config.toml
num_attention_heads = 2
norm_place = "pre"
tie_word_embeddings = false
init_std_qkv = 0.0536
warmup_steps = 200
decay_fraction = 0.539
Each number is 128 + 32 x the weight over its row's rms, rounded and kept within 0 to 255. Layers, rows and columns count from 0. The size above them is the row's rms in percent of the matrix's.

# layer 3 MLP up, 704x256, rms 0.114, rows 338-355, columns 128-255
size [ 92 101 104 101 107 109  88  99  92 106  99  96  92  95 100 106 103 100]
[[ 62 158 138 140 151 161 153 104 129  96  77 114 139 139 166 146 132 171 111 144 118 168 138 130 140 172 122 149 215  78  93 115 117 111 113 146 140 159 138 140 139 140 181 130 166 159 127 119 116 158  74 100 133  95 139 145  62 120 121 141 110 118 130 164 104 135  79 128  84 153 162 162 163 138 153 162 147 135 123 128 162 100 124 133 137 148  95 152 136 126 160  96 128 173 126  40 135 171 110 155 139 165 161  97 107 104 111 133 126 190 204 177  97 130 111 149  27  94 139 206 107  69 108 155 119  99 147 127]
 [116 110  94 112 144  64 167 125 111 148 162 159 163 145 129 185 148 143  95  54  90 138  93  77 152 116 163 185 169 106 147 162 147 109 128 164 155 123 164 144  92 120 119 135 120 152  92  80 169 179 136  73 128 183 104 172 139 101 166 190 149  97  97 118 104 100 115  78 110 144 134 110 151  71 151 144 169 217 142 145 164 135 121  99 146 146  78 165  84 148  91 170  70 152  63 124 152 128  99  96 104 152 138 161 145 109 119 123 144 162 161  56 110 165 128 133  96  99  64 145  95 122 148 121  89 137 159 124]
 [ 98 106 101 152  61 151 152 141 110  99 119 194 135 133 120 113 131 115 118 113 135 119 126  73 122 154 112 130  82 120 145 156 108 121  82  96  81 123 151 113 128  97 181 170 104 148 156 181  84 137 123 122 180 128 159 120  58 169 163  88 149 117 127  90 196  73 112 134 108  83 114 109  89 164 117 128 128 191 114 162 139  33 176 102 117 183 113 149 112 149 140 123 118 109 125 170  96  85 139  80 118 184 111 135 139 124 152 125 135 141 105 100 137 146 123 132 107 114 137  85 172 107 138  75 168  92 117 235]
 [150 199 121  96  94 155 135 131 126  74 136  90 178 119  80  92 143 115  84 120 162 130  99 143 109 146 104 165 131 139 132 126 133 140  90 153 176 139 108  69 112 105  90 134 146 132  82 117 187 165 133 144  72 121  63 116 208  99 155  99 157 119 121 102 126 130 142 151 127 163  73 186  99 136 103 157 123 172 120 104  72  95  94 152  63 142 112  95 108  67 123 143 141 119 110 121 146  91 109 114 128 139 122 128 128  75 174 126 181 132  75  53 137 127 148 109 131 125 133 195 175 115 134 127 177 105 112  97]
 [124  71 104 131 182 178  76 167 137 130 120 164 136 175 128 123 113 121 207 119 141 101 144 132  80 157 118 127 109  94  41 152  67 151  92 131 175 153 154 163 185 150 157 102 104 169 129 158 177 130 108  96 165 131 117 123 160 158 134 185  96 139 113 140 133  72 161 135 105 160 157 142 131  58 143 149 139 108 111 191 151 105  81 135 119 191 126 117  76 215 123 120 128 129 137  61 159 123  94 151 108 129 132 190  73  94 134 146 169 124 118 152 113 105 159 181 132 116 125 116 140  90 144 146 129 134 210  78]
 [106 113 165 156 153 178 124 172 167 142 135 184 117 135 125  71 144 113 107 130 118 133 119 162  92 128 144 183 104 175 140 137  94 208 119 147 215  85  79 155 138 144 104 139 131 158 124 125 157 109 154 117 142 135 170 125 144 130 145 102 134 166 152 123  72 109  91 122 141 104 166 159 148 110 140  49  87 134 175 173 140 138 133 151 122 186 120 169  67 121 123 155 153 107  61 156 146  60 155 152 169 186  69  84 139 164  72 130 139 146 178 168 134 177 137 163 113 112 125 216  90  94 115  92 175 163 155  96]
 [ 95 133 120 168  40 115  57 150 174 127 149 109 134 148 102 156 179 147 123 138 160 155 143 127 140 122 170 156 178 189 106 124 114 106 175 131 164  71  69 159 131 107 126 165 134  86 148  88 179  93 188 150 118 104 119 110 148 122  98 160 135  77 160 117 111 126  94 139  56 164 151 153 145 117 140 148  99 161  85  76 126  94 131 143 156 120 136 147 125  82 128 112 127 129 135 152  63 131 146  88 117 180 122  84 105 176 181 113 141 162 105  38 135 146 104 135 150 163 176 123 183 118 104 159 104 103 145  54]
 [115  87  85  98 120 126 116 134 148 129 185 135 111 115 138 122 146 130 151 158  78 120  64 140 126 133 116 130 123 163 114 111 119 128 159 113 178 127 117 158 127  95 169 182 133 143 153 133 115 134  82 116 148 153 104 128 145 172 118  99 149 119 101 184 136 165 160  73  70 143 138 168 139 236 101 119 107 150  78 101 201 103 113 127 140 151  84 150 179 115 128 108 181 101 123 116 112 120 134 113 125 127  96  71 196  76 185 104 143 134 139  76  86 151 128 173 117 149 107 143 123 121 116 154 124 114  66 162]
 [101  92 115 122 125  69 129 116 106  94 171  98 131  90 122 178 162 122 122 181 112 134 117 144 136 133 132 113 139 130  89 105 123 158 186  82 112  92 142 107 118  78  83  66 148 131 130 144 150 117 129  80 156 188 131  94  99 108 139 141 139 149 132 132 156  93 137 139 127  90 174 110  75  57 159 115 104  79 157 115 148 140 150 172 129 126 123 134 148 154  98  80 123 147 110 184 130 121 151 181 180  88 167 126 172 152 118  95 185 104 128 135 139 132 171 134 138 111  83 204 119 187  80  73  58 160 164 173]
 [108 150 126  92 150 116 134 171 161 105 176 189 158 136 149 112 144 138  53 161 185 151  97 127  86 129  92 106 143 104  71 166  90 134 132 180 139 117 136 196 172 173 171 127  97 128 126 139 154  95 146 111 142 102 145 159 188 162 132  93 160  91  83 176 127 174 132 165 159 155 138  97 149 120  94  79 109  74  76 126 115  71 169  97 153 102 161 157  96 152 131 148 133 164 123 154 184 134 135 122 158  54 136 116  74 149 167 112 131  94 157 118 120 117  90 106  86 127 133  89 122 171 127 103  95 170 131 118]
 [ 75 108 167 173 146 142 175 156 157 129 105 150 171 171 123 159 123 114 145  90  71 142 132 160 148  73 145 173  85 187 182 108 115 117  96  68 153 113 136 125 134 115 128 128  89 125 127 157 201 101 109 166 102 105 123 145 164 106 105 117  93  75  64 140 123 131 147 143 111 148 102 176 174 106 209 122 119 103 116  95 117 122 117  77 105 196 189 177 114 123  60  99 104 155 177 143 167  62 116  98 129 147 132  95 129 110  98 154 160  97 187  82 143 145 167  74 151 110 148 139 129 106 170  72 140 108 145 126]
 [110 104  79 186 128 120 112 169 151 123 115 133 114 123 114 146 129 151 132 126 138 125 112 179 122  80 108 132 169 153 191 103 121 170 147 166 124 138 115 194 167 154 128 138 134 149 149 104 152  93 126 178  95 129 105 125 121  98 116  87  90  90 112 102  70 153 147 109  77 144 146 152 178 136 147 142 128 102 116 157 127 160 126 169 116 131 157 151 183 150 149 122 103 138 151 126 156 133 168  68  83  46 212 165 138  96 165 124 114  81 133 111 158 108 167  88 132 131 171 161 133  60 186  91 171 170  94 121]
 [136 128 106 115 138  90 131 176  96  80 125 139 205 117 131 164 121 154 149 126  93 161 163 125  95 152 147 105 130 156 118 156 134 142 100 127 104  57  94 123  79 149 124 178  57  69 151 128 151 179  98  99 154 104  73 129 166 121 125 134 124  98 135 155 169 111 120  42 143 131 146 151 160 119 110 100 170  80 128  80 141 105 155 159 126 147 124 102 126 140  62 131  98 140 121 137 186  85 133 190 100  96 130 141 105 153 161 138  96 103 139 145 173 125  94 215 133 105  60  85 153 178  76 146 119 140 127 118]
 [143 146 144  93 159  78 168 117 126 117 113 150 111 147 149 125 132 110 133 177 108 125  65 127  86 140  77  77 189  80 160 157 127 107 116 110 112  71 160  99 164 137 149  96 116 168 121 184 116 131 129  91  98 110 149 111  93 145 111 121 130  59 101  96 136 181 132 113 136 189 127  82 143 147 135 165  94 193 184 133  86 118 143 155 126 190 113 132 155  93 145 127 151 125  84 116 132 131 129 165 108 143 149 158 125 127 149  89 143  95 151 111 129  91  95 110 167 163 137 110 174 118 133 102 140 106  85 111]
 [171 202  85 164 120 183 137  88 108 134 125  93 171 107 112 179 149  78 113 143 101 157 180 109 134 104 172  85 119 139  95 141 126  75 194 109 135 155 162 156 106 144 153 161 147  94 142 162 151 122 150 129 154  54  61 123 146  95 112 104 156 163 140 126 158 110 120  94 104 142  62 159  67 106 142  78  88 163 160 124  95 202 133 124 115 113  92 105 133 121 117 119  94 103 120 125 137  99  94  86 158  81  88 120 151  24 118 173 131 154 116 137 136 160 145  77 108 119  58 197 121 138 149 108  98 173 156 143]
 [ 67  94 106 175 106 151 110 168 133 121 128 109 139 114 157  91 102 152 167 109 177 144  73 117 163  99 120 165 113 112 135  93 132 132  79 113 162  93 131  72 161 167 105 127 134 107 138 136  98 157 106 122 142 125 193 120 136 126  98 132 150 124 110 140 100  95 149  90 179  98 116 144  95 111 175 133 126 101 163 113  83 147 176 119  70 114 139 101 127 155 184 119  91  78 110 225 151 118  70 148 175 105 146 141 202 149 169 132 170  91 144 106 106 113 107 172 174 148 118 127 128 120 111 158 148 122 132 124]
 [ 92 149 133 147 125  79  85 161 150 149 191 137 134 124 118  96  71 131  52 176 134 189 123 114 155 118 110 130 134 105 154 133  24 137  64 166 103 120 123 130 119 126 129 172 158 126 143 141 117 113 116 136  91  59  60  97  97 135 110 126  85 100 181 117 103 116 115 111 134 119 144 151 188 145  97  89 164  85 150  60 107 134  99 130 100  87 123 177 125  83 159 102 137 159 124 144 156 146 112 136 136  99 107 113 183 147 151 142 109  88  95 139 144 108 108 197 134  98 172 148 164  88 125 128 156 104 174  30]
 [152 115 116 111 112 124 183 164 136 102  64 141 172 112 145  81  96  92 145 145 169 155 124  97 151 150 125 186  95  70 119 132 145  96 139  60 127 132 161 107 171 113 143 170  94 139 129 103 124 156 129 186 160 204 134 127 155 144 155 100 141 133 107 171 122 107 149 127 165 111 122 121 120 142 122 118 107  94 121 131 124 134 165 155 125 123 161 174 122 112 113 189 160 109 120  90 104  86 114 170 164 132 136 113 164 126  90 112 149  67 101 154 109 105 144 126 132 139 112  14 162 181 141 164 122 113  93 131]]
# layer 3 MLP down (transposed), 704x256, rms 0.0636, rows 338-355, columns 128-255
size [ 91 101 104 101 104 113  88  95 100 109  99  99  99  93  98 105  98  97]
[[115 136 139 101 105 133 140 118 127 139 105 177 133 138 160 181  88  93 144 163 198 190 156 138 137 176 107 122 111 122 155 117 110 157 125 136  33 172 148 110 141 136  40 104 182 136 109 120 107 145 133 124 136 138  94 141  58 134  99 155 137 156 153 134 102  92 130  97 149 184 143 117 106 110 103 174 118 133 131 136 128  63 104 126 140  96 105 128 113 119 101 124  69 157 125  91 183 100 129 119 209 123 104  75 117 115  83 139 105  76 135 124 193 118 121 124 128  92 161 132 124 127  71 107 128 125 143 110]
 [ 76 132  99 147 106 143 119  46 122 113 136  92 157 113 112  90 159 117 133  94 165 143  88 205  92 111 152 132  96 116 140 133  67 169 120 112 158 148  77 120 186 183 129 159 149 124 132 154 116 116  94 156 163  55 139 126 201 136 137 153 128 162 169 154 168 111 101 119 116 132 130 121  74 125  92  97 142 108 201 143 123  80 200 100  43 120 103 104 193 116 152 107 179 125 179 146 112 107 119 169 122 138 121 121 146  95 165 130 163  76  88 132 111 113 144 152 104  98 149  86 129  80 126  48  83 138 177 132]
 [ 75 173 155 157  93 128 107 145 160  72  97 156 130 134 113 160 138 130 130 147 135 147 105 132 181 129 121 155 156 118 131 153 147 101 173 130 134 163 126  83 103 113 101 114 101 166 176 155 191 129 149  89 180  53 135 145 133 144 157  83 144 127  73 102  80  99 106 106 121 134 138 135 185 189 129 163 162 163 105 151  63 139 108 163  71 132 208 131 156 129 136 133 213 153 111 138 107 114 102 118 102  75 127 118 172 102 140 116 152 107 123 120 155  76 169 125 111 126 131 114 152 120 107  96 214  79 119 118]
 [160 138 122  72  77 120 106 145 128 137  80 104 111 108 171 170 155  97 114 125  70 112 103  87 159 129 116 122 130 170 120  95  96 133 159 136 143 133 149 149  66  93 103  99 105  70 141 164 121 114 129 133 143 146 147  53 174 148 118  96 150 147 132 158  98 202 141  52 149 173 158 135 104  67  92 157 108 109 102 152 185 183 107  65 101 138 120 155 116 172 172 207 123 164 139 103 174 135 109  51 168 139 143 139 156 136  98  95 148 160 134 158  97 205 170 107 120 149 130 127 152  97  89  90 140  73 158  59]
 [122 146 101 133 115 100 113 170 105 109 185 150 111 130 131 157 186 109 115 175  85 134  76 205 169 144 238 111 156 163 109 143 112 164 141 144 162 167 176 110 153  89 148 154 118 101 121 109 141 206 108 108 135 100 120 147  69 106  98 172 123 125 170 152 155 133 147  86  91  72 126 100 124  90 160 102 162 135  86 136 134 144  82 140 171 124 163 107 129 114 130  94 102 131 114 115 162 160  86 156 171 182 119 133 137 136 104 103 135 156 193  88 139 150 151  88 133  52 148 104 162 159  80 124 197 132 136 126]
 [111 100 179 144  84 150 181 147 190 100 170 209 111 190  92  50 115 140 146 131 125 152 147 122  91  49 127 181 121 144 118 128  97 183 117 191 181 102 117 129  97 140 148 145  97 130  64 104 104 174 141  92 160 113  92 135 156 101 125 147 122 163 133 130 129  91 103 146 153 101  79 137 139  76 102 103 133 114 181 162 110 165 108 142 119 103 160 138 185 173 178 158 131 151 159 145 154 129 120 161  92 207  77 124 109 111 131 166 118  81 144 196 137 198 119 114 125 111 117 151 113 145 154 135 178 151 178  77]
 [ 97 159 143  95 134 157 100  46 138 117 143 131 146 116 135  97 134 121 137 122 137 132  85 158 102 138 213 101 110 124  92 136 185 137  93 160 144 138 145 102 128 123 128 139 109 157 132  51 149 125 144 155 114 114 142  82 169 100  93  87 115  76 184 152  86 129 108 133 134  93 172 147 143 149 117 142 109 105 168  78  90 155 174 173  95 108  73 135  74  96 130 124 162 178 108 124  99 123 161  81 144 145  75 129 132 115 116 107 108 139 124 132  22 142  81  60 153 150 114 110 197  87 163 127 167  70 191 131]
 [144 127 135  80 119 115 126 189 179 140 168 135  82  94  67 169 156 119 204 195 141 150 169 140  98 135 152 106 135 129 119 170  53 136  86  43 109 121 101 126 170 166 122 135 129 139  92 138 177 100  67 104 103 173 172 160 144  85 160 109 149 161 141 153  48 173 129 166 110 122 166 136 133 119 153 132 152 122 150 142 147 136 140 192 138 126  96 119 136 143 117  96 180 148  87 123 148  91 147 115 116  89 172 129  89 158 162 104  57 136 118 142 179 191 127 170 165  41  78 132  99 130 155 112 108 133 196 139]
 [107  81 117 116 159 173 112 151  99 132 148 146 127 131 155 123 142 118 134 107  89  85 131 102 144 107  60 195 132 138 138  92  95 133 180  73  84 129 146 165  60 126 137  96 117 139 176 115  64 169 179 118 101 132  96 146 154  32 173  88  91 113 131 127 123 107 113 131 173  98  96  81  81 129 148 185 157 173 143 110 126 115 101 101 146 126 109 113 152 162 174 153 153 160 143 125 105 130 156  97  74 115  82 160 173 169 170  78 170 116 141 193   0 161 129 113  85 104 132 137  92 142  99 117  85 126  56  89]
 [ 97 133  60 102  92 113 147 162 146 125 157 155 153 138 162  76 210 158 119 109 172  95 106 119  78  78 150  98 159 151 164 141 112  82 188 149  99  75  95 133 197 152 122  95 110  99 103 124 146 149 119  79 141 107 117 139 152 107 175 145 146 144  94 118 105  80 112 165 154 180 164 116 153 162 168 116 134 158 106  82 157 105 148 131 138 129 101 171 101 127 140  82 109 113 131 125  87 151 140 164 105  76 120 161 118 114  90 116 149 120 115 173  79 123 145 114 171  87  73 149 157 121 107 117 201 220 180  72]
 [107  79 146 146 107 169 129 133 142 129 176 124 154 151 130 120  70 103 120  97 148 163 179 188  56 197 100 140 143 180 153 154 109 138  96  61 109 130 138 128 138 151 109 109 145 153 122 157 129 105 132 146  86  57 116 166 208 178  84 105 166 111 190 107 120 163 109 123 132 104 137 182  80  74 127 114 134 150  92 130 194 105 119 129  97 194 121 151 225 117 154 133 142 199 136 137 140 137 101 131 130 110 132  79 149 122 110 122  68 118 162 149 144 182 137  82 139 213 141  80 127 134 122 127 125 118 101 126]
 [119 139 131  67 129 161 133 204 109 174  65  78 118  55 112  99 140 106 135 134 104 126 199 149 107 142 128 179 190 179 102  91 119 133 128 189 128 118 174 197  82 114 122 136 125  90  39  85  96 150 136 180 142 105 114 135 106  51 129 110 198 178  85 105 146 170 143 115 177 153  93 155 205 151 126 140  95 159 117 172 106  93 103 122 128 128  93 132  50 142  99 126 129 145 120 105 110 126 154 118 151 114  88 189 147 132 118  97 122 145 125 145 153 119 138 122 101 152 132  90  78  69 133 193  99  83 154 149]
 [115 131 160 115 138 149 157 139 114 121 126 157  88  94  93 121 170 173 106  97 104 115 122 113 121 146 164 135  44 160  41 131  78 152  76 109 129  70 126 129 115  87 150  90 117  86 143 126 122 120 138 137 135 170  93 102 191 207 142 178 208 126  83 112 135 121 115 108 131 161 118 115 168 118 158  57 175 106 129 115 107 127 188 144 104 153 120 152 145 179 121 158 130 155 119 142 119 125 156 134  35 101 167  95 165 151 118 113  84  65 178 176 241 152 140 184  99 161 126 155 100 163 126 161  74 116 121  72]
 [169  78 181 142 159 108 127 148 158  90  70 163  85 116 101  97  98 166 201 108  86 113 171 131 182 139 181  87 113 121 113 143 114 145  47  64 123 165 129 138 164 132 142 159 105  90 133 156 127  66 132 159 121  98 187 109 112 143 140 176 147  90  98 126 150 165 151 124 199 157  88 145 159 100  82 112  96  96 131 142 108 115 143 102  61 122  88 175  99 141 123 121 122 114 136 137 102 137 146 145  96 189 118 161 122 107  96 151  88  85 107 122 208 127  95 148 142 140 141 138 125 170 119 112 164 135 144 101]
 [113 114  78  91 190  94 153 112 151 119 153 145 199 108 163  92 177 172  99  80  90  83 124  94  95 169 172 157 176 120  86 133 137 128  94 112 132  93 117 113 131 126 115 121 100 111 112 126 131 133 136 141 126 136 138 167 166 128 157 134 125 155 111 170 163 113 133 179 177 147 175 147 152 112 135 152 125 157 143  90 106  93 144 111 109  71 100  90 103 112 195 146  93 115 161 113 185 126 139 142  74 190 114  44 136 141 127 146 112 148 108 132 167  92  64 172 146 156  74 110 152 132 115 149 163 136 120  86]
 [125 137  79  67 114 126 125  92  98  81 123 162 155 190 100 121 131  65 131 187 115 152 120 117 131 141  80  94 121 152  89 129 115  67 142 164  84 164 112 137 121 144 178  88 128 134 179 165 173 104  79 151  78 120  90 162 169  99 174  58  83  84 150 113 136 160  86 167 155 114 160 150 136 197 101 127 111 147 107  99 194 149  72 163 156 133 145 113 134 117  99 191 167 156 108  74 124 193 151  94 116 110 110 119 116  61  62 115 135 150 128 178 141 150 118 137  83 139 112 139 125 130 121 110 161 108 146 161]
 [118 154 134 101 109  66  95 163 155 106 171 114 207  79 144  76 142 103 110 100  99 196 156  92  94 149 121 128 100 124  65 161 123 199 150 157  99 184 141 125 122  58 114 126 129 163 109 111 136 118 152  86  73  58 184 144 100 172 145 100 184 136 118 112 123 110 115 101 143 123 116 118 147  89 111 145 134  90 191  70 122 149 151  66 128 178 165 146 171 117 159 152 120 150 158 123 175 115 122 165 142 143  88  93 112 114 109 186 119 152 165  66 121 138  88 126 110 134 126 165 184 131  75  48  97 119 166 110]
 [132 126 113 165 148 113 114 134 121  80  84 117 133 135 106 134  92 171 134 136  98  77 159 117  95 142  76 124  84  68 124 145 128 108 161 114 191 143 159 176 108  99  97 100 114 156 108 146 116 161 159  94 171 151 150 105 177  24 107 109 153 157 154 150  94  90 144 110 151  51  70 151 127 132 141 154  93  53 149  94 123  96 112 185 189  97 157 138 183 156  86  71 147 125 153  98 119 132 118  95 156 137  80 114 162  77 134 129 122 134 100 153 154 144 115  63 149 160 136 171 183 142 133 103 110 108 172 154]]
# layer 3 MLP gate, 704x256, rms 0.113, rows 339-356, columns 128-255
size [ 93 106 103  99 109  93  98  98 106 100  99  96  95  96 103 106 105 107]
[[ 88  71 116 121 105 101 120  76 127 130 132  99 128 118  89 221  92 106 114  91 113 152  94 156 167 192 214 137 154 142 124  85 152  75 162 148 130  93  90 156 187 158 124 149 138 151 100 161 151 169 146 148 101 153 128 181 151 132 185 151 130 120  83 140 179 131 145 120 160  93 122 184 150 132 164 195  92 125 184  83 133 143 149  94  57 106  93 135 104 160 133 132 132  95 130 100 115 118 169 172 155 123 191 124 188  98 107 153 138 123  62 124 121 199 152 159 147 127  65 171 123 138 194 104  83 109 145 136]
 [124 156 126 139 141 122 123 166 149  95  88 179 149 168 112 124 157  97 114  98 103 141  99  98 188 104 134 144  92 128 129 147 114 118 110  59 120 140 111 140  77  69  84 105 126 113 121 180 139 155 193 104 161 111 119 101 150 124 126 111 132 126  56 149 131 132 124 186 142 161 131 137 155 153 181 103 132 143 147 158 114 101 152 148 131 104 140 124 176 166 185 148 151 112 121 179 127 121 115 143 107 120 160 128 189 142 110 140  99 108 114 112 170 131  99 155  92 176 192  81 122 123 103 101  93 119 124 124]
 [ 38 136 109 129 108 141 131  90 145 142  83 119 150 148 100 111 150 126  92 143 150 115 145 147 164  74 152 135  97 154  82 160  83 132  95 138 128 126  79 175 153 106 131 117 122 144 116 131 147 159 139 156  96 104  93 157 111 189 145 168 117 120  93 110 130 127 159 161 118 114 186 141 114 129 184 135 109 137 153 128  90 162 189 106 156  61 144 125 114 110 129  98 109  50 105 107 101 177 131 110 127  97  62 128  90 138 143  97  64 102 156 127  49 132 128  80 158  94  67 124 131  99 114 185 149 117 179 150]
 [154 124  71 146 129  76 122 141 163 178 177 142 132 180 151  91 163 103 167 159 112 123 177 126 161 100 144 153 163 138 140 120 130 135 142 187 133 157 112 146 178 139 146 157 133 162 114 160 109 150 118 156 164 163 135 145 122 149  66 146  75  57 197 165  39 133 149 157  58  86 113 126 118  99  99 115 133 199 137  92  50 148  96 166 145 139 146 104 102 127 115 102 117 134 159 180 115 164  74 100 128 164  51 133 149 174 168 104 148 151  67  70 116 138 119  98 107  97  83 154 124 113 146  88 153  94 122  51]
 [154 124  83 132 142 130 174 109 131 135 155  67 145  90  99 113  96  90 123 114 163 112 141 213 159 105 165 124 184 107 157  65 125  73 135 120 108 126 139 147 138 162 180  72  95  80 186 112 147 115 176 115 145 108 147 130 114 130 158 149 128 129 153 170 102 117 138 107 101 166 147 105 169 155 153 162 143 169 127 106  81 128 108 119 135 124 135 114 122 170 161  73  92 136 205 116 124 152 120 124 128  88 149 139 164  94 129  39 158 139 116 122 120  74  84  81 159 120 108  86 148 147 117  82 118 154 114 126]
 [149  85 196 148 182 159 125 101 160 123 136 184 115 135 110 128 181 102 121  89 190 118 174 147  90 116 146 146 109 173 127 161 166 179 111 177 161 108  66 103 114 189 174  56  94 140 147 163  65 132 140 145 148 152 150 130  77 150 102 140 143 157 148  86 196  94 123 163 104 108  89  90 125  76  98 128 140 131 103 158 163  68  97  98 124 123  96 105 131 144 135 127  63 166 145 137  89 117 114 107 102 110 113 163 138 107 125 117 108 121 159 108 193 161 162  54 118  77 154 137 140 121 169  94 149 122 102 168]
 [109 104 116  29 177  85 150  90 118  92 116 108  88 140 117  87 188 137 133 157  87 127 113  75 138 131 173 137 100  79 163 120 133 157 126 144 162 119 122 171  82 145 150 160  97  93  80  80 146 149  86 112  83 155 154 159 124 157 118 114 110 169 140 159 168 134 119 124  93  98 152 145 160 188 113 131 165 137  73 106 181 104 143 115 136 144 142 165 111 141 168 135 169  90  97  79 135 179 129 151 107 169 117 119 153 130 168 136 164 104 151  93 170 130  81 146 134 160 111  74  96  97  79 154 121  88  78 164]
 [112  85 162 105 118 172 109 133 162 117  93 144 112 219 113 136 166 131  85 106 152 128 104 145 133 125 123 172 112 160 133 152 153  66  84 154 159 202 165 126 132 139 139 154 139 150 110 153 177 126 104 136 132  95 106 135 179 123  98 171 160 113 138 123  91 155 109 182 157 173 125 159 177 111 132 118 174 143 151 156 107 124  91 124 130 169 146 198 120 160 156 182 130 118 129  50 141 110 135 172  93 107 114 142 109 158 139  98 117 107  65 107  72 113 110  91 166 181  98 154 125 105 151 144 161 102  89 125]
 [151 146 161  79 169  86 125 125 136 107 135 146 131 114  94 106 128 150 164 171 159 145 164  62 170 135 121 164  62 111 153 122 194 125 147 165 149 140 136 107 132 141 136 150  90 102  91 122  99 172 187 133 102 111 114 133 138  65  88  90 170 147 114 138 100 122 146 142 140 187 139 177 142 113 116 103 127 193 147 208 131 114 207 162 158  42 118 162 184  99 148 138 128 164 115 145 119 173 144 115 123 137 133 148  66 145 121 105 175  94 154 146  93 112 157 192 139  98 169 174  78  90 112 145 195 172  77 143]
 [133 114 183 117 172 143  80 164  97 100 115 175  81 149 159 135 115  71 179  18 195  72 151 171  75 101 127 138 102 152 117  73  54  92 105 155 152 161 175 149 122 119 121 113 140 112 108 111  87  94  99 108 116 160 121 155  87 141 164  92 144 136 100 178  91 141 110 146  80 164 152 113 118 144 118 139 143  95 171  89  72 148 184 191 103 107 115  71 117 171 122 152 166 149 157 124 186 118 149 129  85 148 150 190 110 114 134 121 140 135 126 170  76 143 117 113 129 128 110 113 132 122 116 159 141 150 166 114]
 [139 133 105  71 162 182 119 109  99 133 130 121 152 151 124 160  85  69 146 133  99 155 125 143 176 100 115 103 120 124 135 152  89  80  90 152 121 127 133 115 126 136 175 121  97 118 161 128  96 123 153 145  91 144 107 163  98 120 147 110 180 139 133  81 159  98  62 156 124 152 123 162 123 131 127  91 145 171 132 170  93 113 199 125 121 109 134  98 102  98 150  63  78 134 138 181 164 115  98 116 104 139  90 134 130 156 156 172 177 114  84 137 104  92 138 138  92 146 165 132 106 114  64 147  97 131 134 152]
 [149 142 121 122 171  66  95 136 156 129 168 109 106 155 118  88  69 132 112  93 115 161 119 166 107 152 124 139 150  88 120 169  94 121  95  81 117 129 132 156 125 193 170 119 117 129 104 143 193  93  50 159 113 161 160  85 168  87 109  63 121  78 148 114 137 144 129  28 144 144 115  93 162 135 136 145 108 154 127 106 122  72 162 207 187 144  81 120 107 127  78 154 130 131 187 175  41 146  95 192 141 130 146 143 116 127 158 135 122 139 125 123 168 126 179 123 190 126  74  91 154 155 128 130 135 136  96 118]
 [133 104 172  76 143  96 146 133  88 136 149 105 111 149 147 158 131 146 120 172  96 106 133  99  94 117 141  89 140 130 192 154 113 117 140 108 103 124 176 103 115  76  92 147 147 101  69 110  95 159  90 104 151  69  75 132  85 128 133 151  49 104 131 165  77  58 147 135 167 183 146 117 109 180 147 124 150 109 126  81  96 111 148 151 136 180 120 118 127 101 182  96 143 157  69 146 191 130  86 153 149 137 109  92 127 160 158  58 101 168 132  82  91 123  89 137 190 102  75  63 137  56  88  69 179 142 107 134]
 [160 144 131 170  90 121  88 158 168 134  90 139  56 142 187 119 104 152 140 128 122  99 195 181 156 132 169 145 141 151 104 146  99 126 103 153  25 124 154 155 183  98 158 100 173 109  48 104 124 116  94 144 144 150 100  78 117 139 129 114  73 102 145 112  87 144  77 107  82 140 134 135 127 173 129 110 185 123 137 169 166 115 111 105  65 129 137 166 129 185  95 109 114 100 147 151  88 140 123 124  86 130 178 137 151 172 160 112 128  71  97 192 145 105 176 123 149 178 146 144 112 148 151 116 165 124 150 130]
 [148 108 112 143 136 104 135 122 162 120 132 109 130  81 109 219  94 122 156 147 136 138 136 144 128 137 119 115 146 127 166 149 104 111 198 138  79 105  92 111 120  85 161 128 158 140 123  84  72 116 148 103  98 157  54 145 114 150 185  90 134 110 192 162 137 171 168 121 108 155  70 108  85  62 195 140 131 117 158 195 129  63 132 155  80 113 131  87  58 182 115 140  84 157 194 134 151 150 179 144 103 157 121 137 124 134 113 119 133 110 133 136 175 146 100 127 166 129  98 111  65 120  96 118 127 126 139 103]
 [128  95 207 136 142 136 164 110  98 118 128 120  56 146 208 106 155 125 133 126 152  94 134 147 167 147 157 139 127 141 129  79 119 118 121 103 186 197  85 110 174 114 164 160 104 136 105  56   4 168 129 147 161 103 141 134 113 131 147 123 157 112 145 132 147 136 123 186 126 107 115 124 159 162 127 100 144 118  88 142 184 109  79 165 105 137 171 171 183 186 188 141 134 129  96 105 111 184 139  86 102 168 140 161 117 119 108  96 132 120 101 129 166 140 124 158 145 125 140 131 141 123 142  54 122 128  82 209]
 [137 152 126 197 135 163 122 109 149 117  73  77 113 122 187 129 144 166  98  61 104 173 143 138 134 136 178 164 143 142 160 132 105 138 116  87 116  82 132 137 117 124 202 128 138 112  98  85 136 183 116 129 145 135 193  85 168 190 144 132 119 100 133 130 178 163 154 171 128 135 151 123 144 130 152 103 125 116 164 147 169 157 178 137 109 162  61 158  85 113 132  89 105  85 142 130 139 158 110 133 115 214 145 154  82 126 126 130 143 179  96 180 106 124 104 116 104  72 140 130  68 146 157 168 163 139 200  96]
 [ 98 113 156  65 107 209 157  71 105 154 141  87 154 138 131 148 111  58 126 119  97  93 120 141 122  95 154 144 138 116 123  71 132 128 108 133 147 124  91 156 141 134 169 107 128 137 141 140 146 188 180 153  91 158  86 135 162 137 122 168 130 194 116 130 175 149 125 123 167 137  87 125  85  90 161 135 124 125 133 131  95  91 159 100 147  95 101 145 160 121 127 150 141 177 193 159  63 137 130 122 145 147 152 198 108 187 167 154 122 206 167 140 118 163 132  64 134 122 203  92 123 106 139 140 180 130 164 176]]